config = dict(
    n_layer=11,
    d_mlp=192,
    activation='swiglu',
    attn_scale=0.125,
    tie_embeddings=False,
    parallel_block=False,
    init_std_o=0.01,
    beta1=0.95,
    beta2=0.95,
    grad_clip=0.5,
    warmup_steps=543,
    decay_fraction=0.843,
    seq_len=1024,
    train_tokens=111100000,
)
Each number is 128 + 32 x the weight over its row's rms, rounded and kept within 0 to 255. Layers, rows and columns count from 0. The size above them is the row's rms in percent of the matrix's.

# layer 6 MLP up, 192x64, rms 0.0841, rows 158-191, columns 0-63
size [100  94  94  96 103  94 107 107  95 111  96  93  96  98  94  98  91 107  96 105 102 102 106 106 102  91  87 101 101  99  97  93 100  97]
[[ 92 140 197 131 131  80 171 152 132 148 115 109  84 126 155  74  89  98 126 176  56 132 107  92  97 119 140 114  94 161 122 160 125 119 146  78 111 175  99 164 129 141 166 115 162  60 147 171 174 165 129 109 110 130 134 175  96 135 147 187  97 111 148  87]
 [131 132 140 123 159  99 116  95 118 168 155 113 121 116 103 115  67 119 172 122 126 113 188 112 154 148 133 195 177  79 119 109 164 126 176  90 164  91  83  69 148 145 158 140 189 110 134 161 114 106 100 106 200 111 110 149 144 138 103 131 134 189 161  66]
 [ 99 162 120  93 172 146 104  75 134 136 167 164 129 106 120 103 129 135  69 167 133  82 126 142 135  96 132 144 151 120  91 172 207 150  97 166 184 153  25 125 171 137 166 159  95 152 121 111 167 108 134  92  76 123 115 173 143 115 117 120 102 126 142 104]
 [151 130  74 117  94 131 159 119 137  56 132 149 129 103 101 124 111 129 142 129 151 163 116 114 139 113 131 142 187  93 104  92 158 149  50 149 147 142 106 112 138 160 121 194  94 123 171 124  28 115 110 173  96 135 143 146 169 135  86  95 185 175  97 122]
 [115 159 136 155 103 175 109 130 132 132 126 156 108 118 129 143 210 106 117  90  52 140 167 109  67 148 139 139  97 179  94 137 111 155 133 153 128  78 165 113 149 130 134 130 117  77 137 145  84  96 144 152 116 113 101 121 166 158  96 106 135 207 178  48]
 [ 68 102 141 142 105 154 178  97 118 193  80 136 130 105  88 129 177 151 156 155 130  82 126 161 120 129 112 170 155 167 178 119 133  63 187 173 108  42 156 138 104 106  98 134 129 134 124 164 158 110  83  86  92 115  93 118 130 157 133 139 146 105 151 158]
 [124  89 154 121 163 101 209  78  79 104 159 141 112 103 176  98 152 132 176 143  90 145 117 113 156 151  95 114 137 134 164 139 112 137 146 143 135 124  81 208  89 148 145 146 131  78 131  48 115 138 104 164 124 143 132 116 165 163  91  96 135 140 160  57]
 [123 178 127 115 117 138 101  87 155  87 141 125 155 145 170 149  59  73 114  72  88 159 135  65 126 101 130 150 133 141 172 111 115  61 109 147 157 155  85  82 193 116 132 160 136 107 123 128 133 133 199 100  86 152 177 162  73 120 130 132 113 162 134 132]
 [ 85 153 144 116  83 132 113 121 153 128 133 166 108 104  89 124 116 121 134  96 157  96 192  82 127 114 129 150 139 141 194 118 177 202 155 128 121 117 114  57 135 156 131 174 162  81 101  96 120  73 133 184 118 156 125 142 133 103  90 198 107 170 168 105]
 [164  88 147 148  98  41 169 132 136  95 180 125 151  80 128 122 106 152 144 134 158 135 151 114 205  81 134 143 114  76 142 159 105 182 137  91  93 170  84 156 119 122 167 144 152 102 144 153 120  97  81 140 118 165 113 157 104 106 121 155  96 117 155  56]
 [143 112  33 119  92 164 113  97  89  69  79 121  76 174 141 129 162 130  51 104  95 123 109 158 113 144 138 143 139 105  80 176 143 169  70 131 140 148 173 126 107 133 157 143 109 114 152 153 164 143 120 129 119 163 174 169 160 110 116 106 167 157 161 116]
 [127 127  98  88 161 115 152 155 101 143 193 113 120 130 128 126  83  91 101 106 166  83 114 133 105 100 129 124 130 152 204 101 153 191 140  85 190 142 102 109 175 146 136 183 119 118  97 143  50 142  90  80 177 145 112 107 134 135 116 182 133 109 158 171]
 [108 156 188  98 141 119 108 134 126 179 110 138 138  99 168 169 121 124 126  73  92 112 116 109 117  85 136  64 149 184 103  84  85 113 160 147 151 143  90 116 137  78 126  83 103 138  98 150 107 145 139 145 163 123 159 108 100 164 154 130 119 105 135 249]
 [128 131 127 115 197 119  88 117  77 135 129 157 112 176 123 134 184 150 123 170 197 130 117 148 122 119 160  95 144  63 117 125 145  79 122 130 126  95 147 106  72 127 152  91 157  99 170 147 119 174  22 119 120 135  68 127 145  92 121 115 170 136 114  97]
 [174 155 143 154 131 126 113  94 107  97 166 161 136 137  97 122 122  77 153 121 183 127 185 106  57 167  94 130 105 131 189 104 133 147  67  73  91 125 192 128 121 129  57 167 113 145 133 152 118 160  80 107 144 143 174 139 144  96 136 102 173 133 133  83]
 [154 103 127  93  69 125 149  83 104  96 108 133 147 134 100  90 160 160 151 109 170 139 181 105 211  89 104 148 115 157 153 125 192 150 115 135 158 124 108 123 119  43 129 157 129 159 184  85 123  88 130 160  70 121 140 143 164 146  80 112 135 157 151 157]
 [118 111 145 133  96 158 148 108 116 213 115 123 124 133 129 135  92 156 119 139 102 158 132 211 175 105  62 166 122 126 145 124  79 143 159 128 139 143 174  76 120 113  97 130 139 150 112 167 100  89 194 148 164  70 143 106 126  75 129  98 133  95  56 126]
 [105 137  84 137 173 111 115 183 138 148 137 135 101 105 145 130 169 157 128 123 119  93 133  50 186 123 162 183 128 104 177  94 134 148 195 109 138  84 153 145  80  72 108 137 148 149  92 125 102 173  77 114 134 112  76 138 109 166  96 135 173  77 159 117]
 [146 122 154 128  43  95 136  83 160 147  96 121 126  93 100 111 140 202 134 111 126 132 131 104 160 131  55 136 104 121 158 116 150  81 144 179 166 136 125 155 155 108 187  54 138 173 146 130 106 175 157 120 120  64 101 170 149  95 135 133 114 147 139 168]
 [123 133 172 148  44 137  98  79 116  96  95 134 142 131  38 120 122 114 133 146  79 109 170  66 111 184 113 101 124 163 133 152 185 135 148 162 136  89  59 139 118 115 161 153  51 135 149 160  94 134 142 145 123 140 143 150 162 116 116 135 145 113 158 101]
 [ 89 131  91  94 132 116 149 159 102  98  93 134 202 131  90 150 169 170 153 147 137  99  88  95 146 156 111 181 115 115 134 119 182 147 170 166 151  64 163 125 119 119 134 139 100 105  83 131 167 174  60 135  82 110 129 203 112 156 142 107 125 177 130 151]
 [142 147 178 111 125 101 136 146 119 124 118 112 134 114 124 157  90  55 138 178 146 128 155  80 165 104 137 152 111 183 107 127 157 132  63 147 113 132 120  91 147 185  93 151 155 165 109 151 144  59 163 142 106 170  85 143 198 106  73 143 128  76 179 150]
 [156 139 139  95  97 150  88  81 134  98 150 176 163 122  84 149 177  83 105 108 141  77  85 116 180 140 104  98 148 141 162 136 202 179 181  98  90 127 144 119 157 187 143 175 159 110  83 127 132 122 112 142 101 147  56  82 123 132 115 147 111 133 160 122]
 [152 164  94 116 106 117 136 140 137 116 113 129 161 185  94 131 121 162 143 139 165 138 115 121 147 110 142 139 176 132  85 118 113 139 205 151 115  89 186 136  95 112 146 199 100  57 117  50 108  55 180 137  87 125 105 142 138 101  98 104 163 130 167 106]
 [198 191 132 101 132 117  93 142 175  83 159 104 162  91  98 108  61 171 153 174 147 154 103 151 140 125 106 115 118 100 118 143 101 152  85  88  73 142 171 132 121  97 158  78 162 158 157 122 150 122  48 129 165 152 127 132 124  98 112  79 149 142 138 161]
 [146 157 141 165  76 104  72 178 168 119 124 107 181 130 134 144 149 209 129  71  91 132 162 135 130 142 150 166 143  94 157 124 117 177 123  96 139  76 128 160  92 109 154  46 135 124 125 136 101 105 110 108 116 107 135 116 156 120 174 187  61  95 141 122]
 [174 144 138  89  98 153 167  37  98 179 158 170 119 101  82 113 129 135 111 151 150 123 149 147 144  46 179 159 137 109 121 115 136 136 107 146 107 143 104 149 110 127  95  88 142 139 187  91 177 109 100 142 142 147 118 159 171 142 102 121 108  64 101  70]
 [ 95 169 137 109 150  97 100 127 105  97 172 155 185 134 138  84 121 150  96 150 103 137 173 141 122 139  93 129 178 135 177 163 107 173 161 159 106 123 122 199 112 124 103 121 122 175  86 196 126  74  92  70  88  93  98 113  94 192 102 154 132 132 135 122]
 [114 131 101 126 147 142 100 137 134 188 113 160 142 182 164 110 152  28 156  92 130 144  78 157 175 152 162 113 164 103 132 116 171 120  85 166 161 127 123 111 181 125  95 152  89 176  74 107 116 120 134 164  72 100 169 143 114 149 108  98 119 150  93  84]
 [122 153 158 108 124  91 156 108 100 168 126 112 163 118 186 153 111 133 138 139 114 181  57 141  96 222 159 128 171 164 161 124  98 128 181  92 140  99 132  99 126 125 160 112 143 108  87  97 148 176 125 119 123 111 141  67 105 167 169 127  80  84 134 182]
 [107 109  64 136  99 136 101 134  91 103 187 146 124 127  62  90 161 183 179 148  79 172 120 162 129 103 131 131  88 156 111 175 111 143 101 159 179  93 127 106  91 151  66 114 140 164 135  85 185  96 145 175 166 145 116  94 143 146 137 107 162 144 150 103]
 [121 188 119 131  89 179 152 130 158 116  99 150 106  94 138 113  88 104  86 133 173 101  45 197  88 119 168 101 139 104 103 123 150 146 103 138 128  59 147 121  94 104 109  47 148 117 151 136 162 116 146 122 124 138 111 107 117 136 175 207 113 143 139 157]
 [ 91 164 120  70 162 122  78 119 126  84 104 125 121 115 155 122 115 171 172 127 114 114 122 179 128 140  70 130 171  69 165 186 126 100 149 107  75 114  46  73 180  94 119 115 131 127 137 158  91 145 152 160 111 146 118 123 119 167 144 145 118 180 168 165]
 [149 106 203  91  98 114 116  99 138 149 138 144  71 154 125 155  72 104  72 104 100  99 148 124 129 131 139 193 114 119  94 118 152 133 117 111 128 154  91 158 133 121 154 147  74 119 101 100 219 184 147 159 109 173 150 156 161 126  55 114 137 149 165 137]]